From a checkpoint of a small transformer trained on Wikipedia: 5998 steps.
Each number is 200 + 30 x the weight over the matrix's rms, rounded and kept within 0 to 999. Layers, rows and columns count from 0.

# layer 8 MLP down (transposed), 1536x384, rms 0.0367, rows 1202-1256, columns 192-255
168,137,180,219,197,194,176,170,244,216,218,200,163,199,168,194,233,196,235,250,227,195,226,143,185,191,180,222,133,183,227,226,177,221,181,210,280,136,198,207,180,177,197,226,206,177,242,212,261,201,201,215,204,258,200,257,201,187,153,225,206,164,231,198
216,209,212,177,183,239,206,160,225,162,227,243,134,209,195,215,224,178,177,218,189,179,207,210,196,202,218,211,201,201,207,180,186,179,205,182,223,207,133,225,175,185,201,226,138,178,221,210,221,191,204,147,208,210,151,224,167,103,218,186,149,220,226,247
205,186,234,202,200,221,170,198,243,210,219,193,185,197,164,222,179,191,165,216,195,205,212,220,216,196,231,164,204,206,246,179,194,153,200,178,186,201,226,232,186,195,214,201,219,180,277,197,237,196,231,187,188,225,177,183,200,174,185,228,186,210,236,161
221,214,181,218,221,179,199,220,178,248,173,192,187,252,184,172,193,183,202,234,196,199,236,170,194,215,173,178,197,217,194,179,217,186,231,240,186,230,257,256,265,211,196,226,193,170,208,135,196,270,229,196,215,196,220,198,199,180,174,228,207,233,212,193
164,285,162,124,146,108,184,174,176,191,203,181,278,212,206,206,245,174,216,187,247,230,200,239,196,186,208,203,194,205,210,192,214,293,202,201,191,163,258,216,178,206,215,185,276,226,239,173,217,184,228,186,160,219,158,157,208,208,192,272,161,200,176,198
229,197,168,176,184,209,258,253,199,215,191,173,219,202,210,242,161,182,194,185,151,192,239,168,232,199,175,263,159,234,164,160,266,184,146,222,205,177,251,177,197,216,175,226,192,95,189,199,185,202,214,237,206,262,234,184,166,214,228,154,181,241,222,134
221,145,175,184,193,182,242,210,260,191,188,228,191,241,164,255,199,161,208,175,189,219,193,147,207,154,194,148,214,190,195,205,224,198,200,198,228,244,219,227,208,209,180,169,235,135,191,228,264,274,149,219,275,137,183,188,191,185,197,200,219,183,179,248
213,188,189,197,161,235,178,195,255,156,195,153,181,174,169,193,214,141,186,217,220,213,202,208,222,161,148,179,192,181,232,236,212,185,206,214,207,217,202,176,216,197,180,233,242,187,196,138,162,257,193,251,197,201,265,167,207,166,243,239,264,189,197,173
242,233,245,190,198,173,145,213,189,183,260,193,223,185,231,225,256,215,209,181,179,108,194,202,197,218,174,162,233,219,207,194,219,253,197,183,185,164,209,130,223,130,200,249,195,222,218,188,244,211,218,243,226,214,201,171,202,198,180,215,162,211,191,198
195,191,213,209,188,214,193,180,143,219,181,229,221,190,199,186,186,201,251,212,264,280,202,219,151,153,233,209,208,257,219,198,204,233,161,209,269,225,241,153,254,202,162,194,182,190,205,178,205,174,228,207,185,212,143,192,165,230,214,177,236,168,165,205
267,198,218,224,191,240,199,213,253,139,186,230,146,224,228,191,237,210,219,211,198,187,199,215,233,201,182,188,248,196,192,183,175,166,195,214,165,210,201,230,219,212,284,198,224,195,177,227,229,150,167,187,159,190,206,196,194,126,229,200,214,186,183,203
146,161,249,158,216,277,164,177,231,189,207,206,232,147,185,220,218,179,260,233,202,213,192,252,181,220,241,173,205,212,179,182,218,213,232,175,138,225,190,221,170,216,195,194,228,177,202,191,125,199,218,214,242,193,246,202,186,219,159,243,215,174,197,245
216,212,211,183,169,171,117,195,177,223,207,196,151,209,211,183,168,143,221,189,235,208,221,267,205,220,148,166,241,225,208,213,177,191,229,225,225,183,145,175,155,244,187,195,235,175,204,204,136,252,216,212,200,234,173,227,211,214,230,252,180,152,196,195
236,173,167,162,209,205,220,251,185,216,214,186,226,173,230,222,167,235,199,194,257,221,223,267,189,201,175,115,164,175,143,203,246,232,204,261,150,156,190,192,274,156,203,233,208,206,180,217,214,204,211,125,169,232,154,202,153,163,164,205,265,183,228,188
180,218,192,150,262,213,189,192,168,191,284,204,209,140,163,163,176,197,191,204,180,243,187,244,186,173,209,197,231,182,269,216,184,198,205,182,205,165,194,213,210,240,193,208,195,209,214,212,260,209,216,184,221,175,167,179,243,173,184,171,194,223,153,224
235,266,175,171,199,243,202,172,230,190,187,221,244,179,229,197,137,229,188,145,220,228,170,245,198,183,189,232,209,203,214,213,193,197,204,159,209,222,181,163,203,182,179,228,183,188,218,214,184,147,197,201,204,199,215,152,168,231,201,234,149,193,140,190
231,212,201,182,237,198,196,211,208,192,206,199,164,172,219,183,213,268,179,204,202,256,161,185,186,175,211,265,149,196,221,239,253,178,220,166,214,176,175,197,178,180,185,202,192,148,217,193,186,221,220,178,201,174,172,167,154,191,184,183,178,163,213,165
197,277,176,199,194,221,213,208,169,227,187,216,192,172,169,249,231,215,204,201,129,212,186,165,171,161,210,162,253,200,204,234,222,214,204,207,176,197,279,235,199,216,210,258,203,179,212,214,144,226,169,199,183,205,181,190,207,161,165,188,189,204,224,202
216,147,221,196,214,182,158,196,217,202,121,190,174,127,193,204,165,208,251,231,250,186,215,219,188,143,214,196,166,232,250,238,206,233,243,119,151,236,157,205,195,171,225,199,152,123,204,137,182,195,221,142,170,185,184,207,149,181,254,222,189,154,211,192
167,165,186,258,272,183,195,154,215,162,219,178,174,204,235,188,202,162,182,168,190,190,264,187,186,146,210,195,190,209,162,211,187,207,183,192,200,241,228,240,242,193,192,202,209,251,164,186,198,216,194,231,232,211,180,195,162,248,205,240,235,184,226,185
146,192,198,189,171,194,209,180,155,234,199,189,199,163,139,179,151,211,128,163,306,172,180,209,213,206,242,205,268,148,235,190,201,155,201,260,206,177,201,211,187,235,139,196,176,214,175,231,187,229,251,175,185,207,202,193,208,202,173,232,199,205,259,200
232,170,210,219,205,178,150,182,215,161,227,209,189,168,173,177,182,170,252,221,187,184,210,199,171,204,183,131,161,169,185,200,162,162,239,167,184,214,181,168,176,206,174,210,167,251,235,197,219,200,207,207,204,204,191,212,244,149,204,207,220,217,193,204
220,246,206,181,179,179,208,239,243,237,181,210,235,218,185,221,204,172,208,191,207,231,173,235,198,217,238,343,245,202,197,169,221,203,193,215,183,195,212,252,193,212,216,203,234,222,179,165,197,187,263,223,185,170,181,212,158,200,227,180,247,225,216,191
229,150,209,164,224,179,241,232,159,191,169,242,202,179,168,194,168,172,210,170,149,186,183,200,175,184,200,217,196,186,130,216,175,223,257,187,234,247,217,167,150,213,209,153,223,187,184,195,212,190,163,205,216,140,205,138,214,251,212,189,157,166,144,154
163,218,189,215,228,181,177,180,196,181,188,192,193,181,235,172,198,260,172,200,252,206,236,185,177,229,215,163,230,193,202,194,197,168,145,207,173,158,194,208,211,176,187,204,166,215,261,176,208,210,266,218,212,237,217,195,226,179,214,232,220,135,161,200
229,158,89,191,149,181,178,237,173,178,94,175,175,240,164,186,150,172,167,245,194,221,189,204,209,208,214,201,238,198,191,203,189,183,218,213,208,232,231,250,239,153,206,135,166,171,218,153,256,260,192,177,165,189,196,168,135,224,237,193,177,243,197,206
236,211,208,177,171,230,205,247,199,226,260,216,222,203,168,220,207,194,184,209,208,203,194,189,213,254,193,245,261,173,218,190,178,196,202,233,219,166,268,198,205,200,269,150,206,231,204,180,233,177,194,208,163,213,190,222,179,220,195,186,174,232,193,221
154,227,178,208,241,214,164,194,273,240,198,167,193,161,172,235,192,163,196,226,246,197,191,199,220,220,159,226,224,201,181,229,197,242,144,217,191,227,222,167,205,210,142,201,275,194,246,168,153,190,182,196,249,207,176,182,199,154,185,160,216,220,223,131
224,247,231,189,191,218,289,221,156,154,215,193,214,189,186,186,145,190,142,205,243,181,187,184,214,157,199,229,246,183,187,160,196,270,188,191,192,171,134,209,208,234,223,246,228,191,196,180,245,206,202,217,159,169,221,197,188,167,176,200,241,183,157,191
212,215,185,170,201,191,248,195,198,193,183,192,217,132,206,200,244,224,240,182,176,217,171,215,206,195,214,123,173,208,208,189,218,201,188,220,197,132,218,145,212,165,212,174,233,203,220,194,206,188,163,172,188,208,189,176,191,192,188,213,211,199,196,183
176,192,171,207,181,170,262,227,205,200,241,171,194,172,249,162,146,201,253,202,131,211,142,213,186,180,165,132,227,215,228,165,228,231,193,214,228,204,153,144,204,197,224,165,141,207,213,194,206,192,284,218,207,180,148,195,244,169,188,197,197,210,227,178
165,250,200,174,218,216,224,175,202,176,217,232,150,219,176,245,206,182,199,219,188,173,195,139,236,239,198,165,214,280,213,192,264,227,197,199,183,210,178,229,184,231,271,198,206,157,193,161,139,194,210,176,234,192,212,196,227,136,175,186,189,168,218,227
228,208,219,194,208,205,204,167,206,193,180,236,204,265,221,207,219,244,241,205,181,282,207,175,196,239,169,295,219,212,174,207,211,235,230,185,197,231,169,231,196,174,201,236,210,217,200,174,187,193,233,200,180,190,209,186,190,166,199,178,170,151,211,219
181,197,202,165,214,162,219,194,223,235,232,224,204,177,187,209,233,150,149,191,187,195,198,187,199,160,191,187,186,226,214,216,177,176,199,122,198,222,245,234,200,217,211,209,165,158,182,232,192,199,237,184,132,200,192,198,173,194,214,214,219,264,220,178
214,168,214,201,226,160,155,187,171,216,205,200,197,241,176,233,156,201,250,153,225,222,208,238,176,171,222,133,269,228,222,173,187,198,194,192,217,226,217,238,168,162,227,200,170,197,178,229,211,212,219,230,157,216,178,157,241,238,194,99,207,192,208,250
157,221,216,200,189,177,213,165,246,194,210,197,167,240,239,206,186,201,175,221,203,199,198,164,230,214,205,220,197,175,161,215,322,213,116,167,140,250,175,253,233,206,158,280,209,179,169,235,212,186,223,186,172,217,213,242,153,188,140,233,202,144,212,191
198,215,186,165,195,176,156,253,174,217,170,166,264,179,183,198,190,197,168,162,184,221,189,210,272,203,264,231,214,207,237,132,166,182,152,228,192,147,195,238,187,196,208,159,211,171,180,243,269,209,197,210,203,167,216,139,189,201,175,272,192,186,239,233
245,231,222,198,202,212,210,200,138,156,204,206,191,178,189,222,209,211,253,190,238,169,208,234,194,138,194,167,184,203,173,241,160,218,223,204,194,172,194,211,141,190,191,184,209,181,190,185,164,201,184,175,242,169,171,213,211,185,211,175,191,216,238,203
160,188,205,172,178,258,231,185,204,200,221,206,189,188,163,181,212,179,182,214,208,201,192,201,208,221,238,182,163,205,179,216,203,171,188,193,234,210,200,209,261,189,163,193,187,204,206,232,193,205,179,200,169,262,182,176,187,155,220,275,193,166,210,199
214,108,239,203,170,204,214,204,218,215,180,249,229,172,209,213,200,195,182,192,188,184,199,194,182,176,214,284,259,182,211,143,248,212,219,177,234,238,203,170,227,134,168,182,176,174,263,161,151,225,201,217,222,254,189,265,202,240,218,244,235,185,136,167
202,202,214,212,181,259,216,126,182,247,174,199,175,200,184,184,167,259,227,205,161,205,176,203,212,173,206,291,211,162,197,166,173,197,166,223,223,202,237,187,251,240,200,206,266,228,211,185,189,224,168,213,149,172,190,145,201,231,220,195,188,174,197,184
172,182,201,185,165,223,202,164,246,219,172,179,234,217,200,212,183,206,241,235,227,231,229,193,280,233,187,94,199,201,226,163,225,171,210,211,202,180,175,207,260,175,192,186,194,158,213,173,217,191,207,191,191,250,175,242,227,206,135,201,238,169,208,217
144,164,203,210,169,203,203,240,208,166,190,184,178,165,228,171,178,171,239,248,187,195,246,234,298,183,222,230,160,171,202,197,232,211,224,178,215,222,195,206,209,190,190,217,209,203,178,270,168,183,197,222,213,163,216,159,175,210,185,167,200,209,164,216
215,197,186,198,208,223,244,239,209,184,250,206,190,225,194,190,139,241,195,222,214,215,177,256,200,262,207,207,201,190,220,207,209,227,216,213,169,214,225,185,219,219,202,175,163,203,246,201,176,180,209,212,185,191,186,172,189,159,224,164,196,211,131,218
139,199,220,116,201,228,226,248,258,233,213,187,274,128,229,161,260,159,195,245,186,167,163,168,176,241,203,253,238,202,169,215,203,178,193,128,195,192,223,175,179,216,205,161,186,200,169,255,207,199,228,215,221,180,213,195,132,204,249,146,233,190,214,192
196,242,179,188,186,205,153,191,187,196,179,193,260,193,230,177,202,196,201,225,142,183,217,239,210,188,200,343,192,204,213,206,182,197,177,232,208,181,254,206,216,210,272,239,144,181,238,227,245,256,180,189,169,255,199,190,199,215,212,230,183,175,146,218
205,201,212,178,238,142,154,230,152,216,149,162,192,235,158,204,203,188,207,237,155,177,120,156,202,226,168,210,216,218,256,196,291,205,239,158,201,244,211,245,181,172,207,178,193,220,236,193,175,207,191,214,201,174,185,185,207,221,206,231,196,218,195,152
174,204,161,182,177,181,223,182,187,190,191,182,191,200,214,169,211,203,198,245,220,220,182,206,157,141,187,154,180,200,156,228,204,196,168,174,103,210,194,208,206,166,169,278,200,201,182,203,214,216,214,180,226,226,168,230,198,184,158,202,203,194,166,217
220,189,174,174,143,223,218,206,190,173,281,212,220,269,141,189,192,165,196,127,212,201,211,202,204,260,217,206,198,194,217,224,239,171,185,225,140,200,173,201,163,129,244,210,212,189,211,228,225,228,243,184,185,206,217,259,204,216,218,204,212,189,164,200
212,177,156,208,192,202,198,196,239,247,229,218,133,203,188,183,234,228,222,263,207,190,143,223,211,247,177,246,175,211,141,184,203,168,201,204,187,201,208,246,179,213,261,194,197,177,139,224,227,169,225,198,204,220,192,251,226,220,210,183,228,160,216,252
224,216,201,207,173,168,225,224,199,203,199,233,217,198,202,208,228,170,200,172,205,189,171,222,187,186,213,154,188,183,176,197,168,235,216,197,183,230,222,202,203,228,215,196,207,167,230,225,190,232,215,218,215,239,262,213,192,188,225,174,182,204,217,192
239,247,154,205,208,189,190,202,198,200,161,155,205,166,163,247,161,244,180,238,209,266,210,170,199,195,174,207,229,182,174,228,268,179,208,206,173,196,164,143,210,183,184,211,193,211,163,203,180,244,192,151,215,181,178,191,252,177,227,192,199,201,200,200
191,200,223,160,207,191,187,221,228,171,237,194,203,184,226,196,180,230,178,170,208,186,234,229,190,212,168,194,208,230,152,232,205,211,223,208,186,202,236,204,168,231,171,181,149,210,219,228,174,229,229,165,200,186,166,272,191,207,171,241,206,171,245,230
166,189,125,220,213,212,208,176,209,201,201,201,190,163,185,183,166,203,222,219,254,199,188,195,196,207,187,224,193,212,223,187,177,206,208,197,147,203,237,160,241,167,245,198,172,213,186,253,204,167,191,186,188,236,224,219,190,205,208,216,217,214,145,177
210,201,198,161,182,172,263,182,238,179,219,177,229,209,232,190,211,191,241,186,169,183,176,167,208,142,237,177,192,210,179,188,195,172,189,170,161,254,230,200,225,233,197,250,244,247,181,191,246,218,156,191,158,225,157,174,192,207,242,255,200,258,230,145
# layer 8 MLP up, 1536x384, rms 0.0537, rows 1203-1256, columns 192-255
208,230,195,204,200,224,187,195,243,243,181,151,323,211,194,199,161,211,159,170,232,197,174,211,219,216,229,233,163,176,223,202,196,213,240,169,188,195,231,218,218,167,200,162,180,218,168,165,95,139,224,211,202,181,176,230,231,154,177,204,247,252,148,207
226,174,181,196,203,218,195,178,227,192,210,272,201,209,214,198,197,222,225,194,162,207,197,240,175,237,195,167,164,207,209,199,194,202,198,199,184,238,218,208,247,206,201,178,178,233,203,167,210,197,230,211,225,213,148,182,181,195,209,177,191,239,233,171
206,213,174,166,174,169,183,182,219,221,194,232,169,214,219,173,185,182,215,201,225,233,211,175,147,168,205,217,135,188,181,199,191,164,174,219,236,223,233,224,205,229,180,142,237,200,161,214,197,172,204,270,186,226,229,200,257,179,195,218,170,144,201,203
167,223,150,196,193,229,236,209,207,178,200,175,224,229,217,213,234,190,156,211,188,259,225,180,206,271,173,245,256,186,180,205,185,255,183,212,225,175,238,122,174,136,194,151,140,234,202,265,230,258,152,136,223,284,161,170,170,200,210,178,248,205,201,241
178,208,149,204,217,220,185,192,192,193,206,209,202,187,147,167,264,193,239,223,240,236,161,185,213,168,260,214,230,188,179,197,228,241,185,184,210,183,209,195,235,198,191,222,178,216,196,225,164,181,158,235,202,178,233,159,173,239,193,220,242,137,198,257
235,219,248,165,154,176,187,173,181,192,170,191,190,187,166,218,200,191,243,220,154,186,204,201,234,182,182,192,251,197,149,240,153,148,226,217,225,239,151,186,235,224,239,158,197,210,255,176,248,237,236,238,245,147,237,207,202,227,221,166,242,240,114,202
165,211,186,184,237,193,158,232,222,210,163,211,198,238,176,243,166,264,211,152,186,191,221,197,235,191,222,178,202,232,192,199,149,168,234,159,228,201,218,221,182,226,218,194,231,233,203,217,175,180,211,174,183,227,151,168,177,189,224,167,178,217,194,188
231,178,161,84,180,161,223,179,211,245,153,210,191,194,221,161,137,180,237,243,166,220,132,192,239,246,211,172,184,200,192,192,271,192,221,173,225,216,168,249,173,247,245,205,190,177,214,196,163,201,222,235,254,180,188,230,171,259,314,173,209,187,226,266
193,165,180,200,226,185,204,196,202,216,222,234,192,201,188,187,176,191,196,229,218,191,262,234,204,224,188,190,170,150,222,181,192,237,195,233,145,199,131,155,181,231,186,172,211,185,219,228,198,241,205,185,175,165,166,168,169,190,232,213,208,191,207,206
199,151,217,199,226,207,205,220,223,169,207,205,188,217,178,204,189,253,225,216,180,178,196,176,206,225,247,206,200,190,178,195,168,202,282,184,188,188,195,157,184,177,219,241,194,165,225,253,171,206,234,169,207,184,146,200,149,195,217,177,123,213,151,194
189,203,257,172,200,205,191,240,199,216,131,202,186,233,187,221,216,164,185,173,225,190,219,155,174,257,148,234,130,318,172,168,217,235,227,219,215,135,227,259,171,118,207,212,234,249,193,208,145,234,177,157,181,238,186,211,218,184,261,202,202,213,172,233
208,179,249,175,163,216,297,216,196,203,244,187,209,205,206,177,211,198,188,247,220,187,214,137,160,198,246,192,212,221,201,177,241,228,169,258,163,230,112,240,201,205,267,161,208,216,225,214,197,158,200,176,135,215,178,192,170,194,170,180,228,177,179,208
164,212,250,250,190,186,196,192,231,141,214,179,195,168,149,182,237,238,288,201,168,263,199,233,236,123,185,243,202,242,151,252,210,170,202,149,170,183,238,171,151,168,198,207,186,258,200,202,119,188,211,231,181,168,173,165,218,201,163,203,252,179,232,255
214,220,235,238,164,199,180,182,224,224,228,162,164,207,244,175,240,214,218,209,192,243,224,281,178,199,173,155,225,188,205,178,128,183,166,224,219,184,237,159,205,215,181,210,218,233,209,194,121,196,219,185,224,179,142,191,183,191,197,198,215,214,181,160
214,207,193,227,214,181,226,198,219,208,216,239,172,195,193,188,193,139,233,254,186,256,198,199,184,200,136,258,225,238,217,214,182,182,209,200,192,162,156,182,200,161,174,247,193,106,205,188,166,194,209,132,202,202,165,214,206,264,238,243,156,172,233,184
169,218,215,240,198,216,173,182,247,192,211,180,206,224,234,168,227,213,230,193,188,228,193,139,221,188,176,218,188,204,193,187,189,216,189,144,214,212,207,206,187,185,220,174,226,198,227,161,241,224,270,222,200,202,133,230,187,218,200,247,140,183,243,226
164,230,176,197,204,195,193,232,182,116,258,201,198,256,179,195,177,218,260,177,186,208,167,210,160,178,216,282,218,190,167,198,214,185,189,170,209,200,245,186,186,222,181,201,208,232,210,206,269,195,226,177,197,171,149,189,127,247,181,169,213,213,205,192
196,225,205,223,211,234,183,222,195,183,215,220,210,218,207,225,217,202,167,200,240,252,192,134,194,196,232,146,166,159,187,272,169,120,181,175,212,221,199,226,160,189,204,220,169,172,228,171,232,173,233,165,215,233,232,258,225,191,154,176,233,194,167,231
193,176,183,184,195,268,197,225,211,178,113,223,272,196,159,208,183,181,197,161,188,226,198,164,159,190,189,210,169,223,200,183,222,190,191,227,312,220,177,199,184,102,191,198,220,187,237,225,199,242,208,184,168,199,184,159,187,256,179,213,178,178,138,212
231,178,246,183,171,180,184,251,158,201,235,208,221,210,134,202,226,249,136,210,183,135,209,196,210,150,243,180,229,255,158,243,217,175,243,207,222,252,221,186,229,207,180,210,225,189,170,226,177,186,233,188,202,279,211,197,202,189,192,217,169,193,139,189
203,204,212,194,265,184,243,205,151,173,177,219,163,230,249,239,239,165,236,196,185,199,181,171,215,157,221,218,173,212,256,209,182,171,192,198,185,196,220,210,190,214,237,185,146,215,230,254,179,243,140,267,218,187,201,176,202,226,205,199,229,189,197,197
119,159,232,162,174,190,181,205,219,237,216,214,167,222,200,173,279,262,180,208,210,188,189,172,157,206,221,196,215,206,190,211,167,239,238,215,148,199,215,275,230,222,186,170,158,244,218,231,148,262,250,206,235,199,226,137,231,202,157,242,160,249,212,154
226,208,254,184,245,174,224,189,220,244,204,187,192,273,227,201,226,199,183,154,190,223,182,193,212,245,157,238,167,168,153,202,177,181,173,219,213,229,187,217,181,186,224,127,190,162,197,206,213,216,186,217,194,186,139,192,178,195,226,196,196,241,176,192
235,246,189,176,225,194,191,206,202,190,198,233,219,197,170,199,212,227,240,210,245,194,181,200,209,165,182,171,220,201,156,195,213,178,180,187,236,231,236,170,210,248,290,143,206,233,235,237,229,191,196,206,137,215,231,205,175,212,155,214,181,173,203,254
190,203,203,194,193,175,220,223,255,142,253,150,223,245,226,210,153,182,202,196,180,217,222,169,182,228,186,186,260,222,231,224,191,226,201,200,204,206,216,202,169,195,168,182,199,196,231,200,216,212,158,220,198,177,213,224,281,162,218,190,214,195,181,168
229,182,221,172,172,238,146,183,223,181,219,224,229,182,213,199,212,215,242,171,175,160,196,200,241,208,184,199,221,223,172,201,149,211,268,159,262,171,209,210,158,211,193,210,150,211,235,226,201,200,189,173,183,195,195,225,233,234,188,223,147,203,245,220
194,145,222,230,153,197,193,218,116,249,210,274,146,234,198,239,140,246,193,189,196,253,193,239,191,206,185,216,171,196,211,147,152,205,235,195,149,206,188,146,175,181,212,165,209,221,209,203,221,231,150,226,215,184,255,193,175,181,250,172,124,193,260,141
173,181,198,179,210,173,215,175,236,229,225,186,207,163,183,165,196,231,225,148,198,206,186,224,176,223,171,232,172,190,213,186,189,246,196,204,164,168,211,170,191,174,208,218,184,212,165,217,175,231,169,230,217,231,168,141,185,197,175,208,192,254,251,172
205,178,215,212,182,160,223,220,126,185,160,181,242,173,194,180,220,205,201,235,182,180,192,186,202,223,191,257,219,176,232,213,172,189,230,151,203,254,260,172,227,199,183,200,147,165,172,238,167,196,191,127,202,180,208,187,195,201,171,180,192,248,197,166
162,183,249,191,224,225,183,191,197,190,164,161,202,182,181,275,122,218,198,209,221,180,222,182,148,218,233,207,159,170,186,195,191,160,148,211,267,191,186,191,201,166,213,242,173,196,178,189,234,180,190,163,217,231,197,224,233,252,169,226,185,230,195,207
176,220,178,154,245,196,168,181,256,152,190,162,216,255,185,220,224,224,179,213,200,213,193,206,240,166,192,199,221,224,195,197,209,220,218,191,154,230,216,150,211,231,137,228,231,206,151,165,159,228,219,199,241,178,187,181,181,171,164,179,214,238,199,155
175,201,185,294,250,188,148,209,185,181,194,211,174,189,154,192,211,189,161,222,222,202,168,247,156,238,244,219,184,206,219,181,259,182,235,228,190,186,232,160,207,203,215,243,215,195,200,196,222,151,241,159,211,234,173,207,207,202,201,219,253,202,206,157
146,267,181,245,149,180,198,199,176,223,190,236,236,195,165,208,129,190,159,175,189,221,175,235,211,144,222,247,250,146,193,221,223,212,141,222,200,168,204,163,183,156,206,186,252,233,137,200,233,166,183,176,192,170,229,154,245,225,154,197,202,202,256,246
192,195,183,269,190,133,205,261,179,198,205,175,181,241,185,199,191,166,261,200,151,163,191,231,215,189,183,206,185,215,237,254,191,197,183,262,165,168,190,187,181,172,228,149,132,217,224,181,220,203,213,247,168,181,166,174,203,215,185,239,214,202,162,179
202,205,176,201,173,152,211,160,207,175,147,187,185,177,206,222,234,201,148,240,209,260,165,187,171,193,163,183,206,182,177,220,204,237,199,187,182,174,213,216,211,236,160,185,208,201,188,187,194,190,171,218,259,226,191,154,174,196,181,219,170,225,225,201
182,144,223,207,203,208,231,229,174,207,142,202,177,184,211,172,189,235,192,241,191,185,242,190,213,181,183,207,177,146,192,265,103,202,243,224,192,193,252,174,245,185,210,201,269,209,150,163,188,173,184,223,199,158,195,222,194,199,191,150,187,197,132,132
142,189,240,167,188,165,148,186,229,201,265,209,200,191,148,224,223,197,230,179,148,175,206,184,249,246,163,231,152,198,198,159,187,189,193,157,167,206,169,239,214,205,215,208,198,242,187,220,149,239,168,172,203,212,170,268,210,223,248,230,174,230,144,158
154,166,181,202,176,214,232,176,265,185,178,202,243,211,208,166,157,170,174,194,191,189,145,198,217,141,215,254,186,216,197,214,178,135,188,190,185,224,159,212,215,170,232,171,213,229,218,188,199,227,153,164,149,228,238,205,231,246,191,196,182,176,197,152
252,169,155,186,138,229,198,202,220,264,295,167,290,199,244,203,204,219,195,220,167,180,225,186,171,233,224,210,182,270,172,239,192,202,132,206,186,203,208,210,224,217,210,212,145,136,236,180,271,149,174,194,196,196,206,235,200,243,203,154,170,269,150,211
195,222,253,218,204,200,199,253,189,198,185,172,236,187,137,162,188,187,218,243,182,185,232,161,214,210,186,197,180,190,199,220,205,129,242,195,201,179,214,224,209,223,237,185,222,220,255,251,230,230,201,228,205,213,197,141,194,186,189,216,186,260,208,197
251,195,250,189,194,123,206,217,187,208,210,225,235,210,206,229,171,183,251,197,203,199,191,205,212,238,123,165,215,244,218,217,188,226,230,227,187,211,204,224,196,209,193,204,169,216,241,175,172,203,191,193,186,147,188,236,232,213,162,201,216,196,205,200
240,259,225,214,223,194,194,137,157,242,201,209,196,215,173,166,192,207,213,200,225,231,187,195,198,250,184,191,167,164,210,304,201,200,194,188,179,211,264,300,165,238,221,242,202,197,232,183,198,216,233,258,166,226,165,239,180,183,221,171,150,163,207,182
155,186,238,207,141,178,178,271,236,182,183,220,177,244,188,234,219,211,203,228,202,174,170,189,192,201,198,171,179,208,191,216,191,173,209,220,194,176,243,247,217,235,221,173,216,202,160,195,177,208,175,176,200,205,146,176,215,214,179,222,186,216,198,211
168,232,190,207,244,175,214,146,230,191,217,214,224,225,205,189,183,218,179,216,240,174,243,241,240,185,174,246,229,237,184,250,179,216,233,165,215,164,229,193,142,177,183,231,187,221,246,190,247,190,203,203,156,153,209,176,194,219,210,215,176,221,215,200
190,202,246,233,235,214,220,220,162,186,187,247,205,245,234,206,217,172,185,188,235,211,186,185,189,222,241,194,211,181,239,192,203,175,156,128,138,223,195,231,153,193,199,215,175,253,272,199,171,232,213,202,176,150,212,146,210,226,158,168,200,202,205,168
204,194,203,178,205,251,188,211,208,211,180,209,194,253,231,211,224,194,250,205,210,184,150,217,192,213,164,253,171,228,130,220,165,190,223,178,228,220,197,198,140,168,196,242,172,155,176,193,265,167,232,203,212,181,234,231,168,236,207,154,243,190,232,176
232,247,188,188,171,192,188,204,218,251,223,158,173,255,205,160,197,229,183,214,235,220,132,188,195,221,176,198,243,186,205,200,261,209,205,227,196,194,233,145,217,142,197,222,210,212,209,216,202,177,192,222,225,208,191,196,221,190,211,212,212,201,176,204
210,163,191,220,211,187,209,228,229,192,222,153,209,211,180,253,191,190,185,224,239,215,171,241,161,212,214,202,219,188,169,211,219,198,247,188,245,167,234,192,214,178,223,269,192,203,158,231,213,212,183,252,215,217,206,246,257,230,163,149,193,234,141,252
170,214,208,186,257,201,202,208,204,200,181,202,237,183,177,161,194,216,256,176,189,154,193,180,206,189,190,193,228,187,276,146,209,167,203,235,259,222,173,204,203,225,181,206,174,194,230,227,142,240,200,203,229,153,133,238,254,209,155,227,201,219,191,224
192,188,189,178,207,211,184,204,151,200,193,195,191,200,173,184,177,217,233,233,197,207,220,183,195,197,181,216,211,155,179,145,210,213,204,178,191,200,203,168,239,208,201,199,217,200,265,157,176,156,212,160,184,146,181,221,234,195,209,168,203,208,170,227
221,191,213,219,207,190,180,233,283,226,236,218,224,214,216,212,189,130,177,284,201,213,232,190,198,224,162,240,157,212,194,167,171,283,230,174,197,177,175,222,194,248,251,222,209,207,257,226,213,167,174,211,213,145,243,180,184,179,272,224,193,159,144,202
166,205,228,224,160,202,200,211,212,178,196,205,222,163,195,158,231,178,177,206,211,172,166,203,211,172,244,222,142,177,188,194,238,240,187,215,202,212,114,149,187,263,232,161,199,201,189,228,190,209,139,150,208,153,223,194,204,208,215,172,177,192,156,219
214,248,197,184,198,164,152,217,179,209,247,213,273,265,249,167,181,204,182,227,228,216,197,174,148,163,208,176,172,196,230,168,236,177,214,225,231,200,162,225,185,211,174,201,212,200,245,139,167,180,217,138,152,135,216,203,178,201,199,248,200,230,188,131
253,206,183,177,192,181,140,198,163,192,196,250,162,194,171,165,147,188,263,130,216,168,228,192,189,234,171,196,225,135,164,232,161,171,253,189,158,186,225,204,220,159,216,157,197,175,217,205,210,177,212,255,127,232,175,209,177,231,223,149,176,173,155,141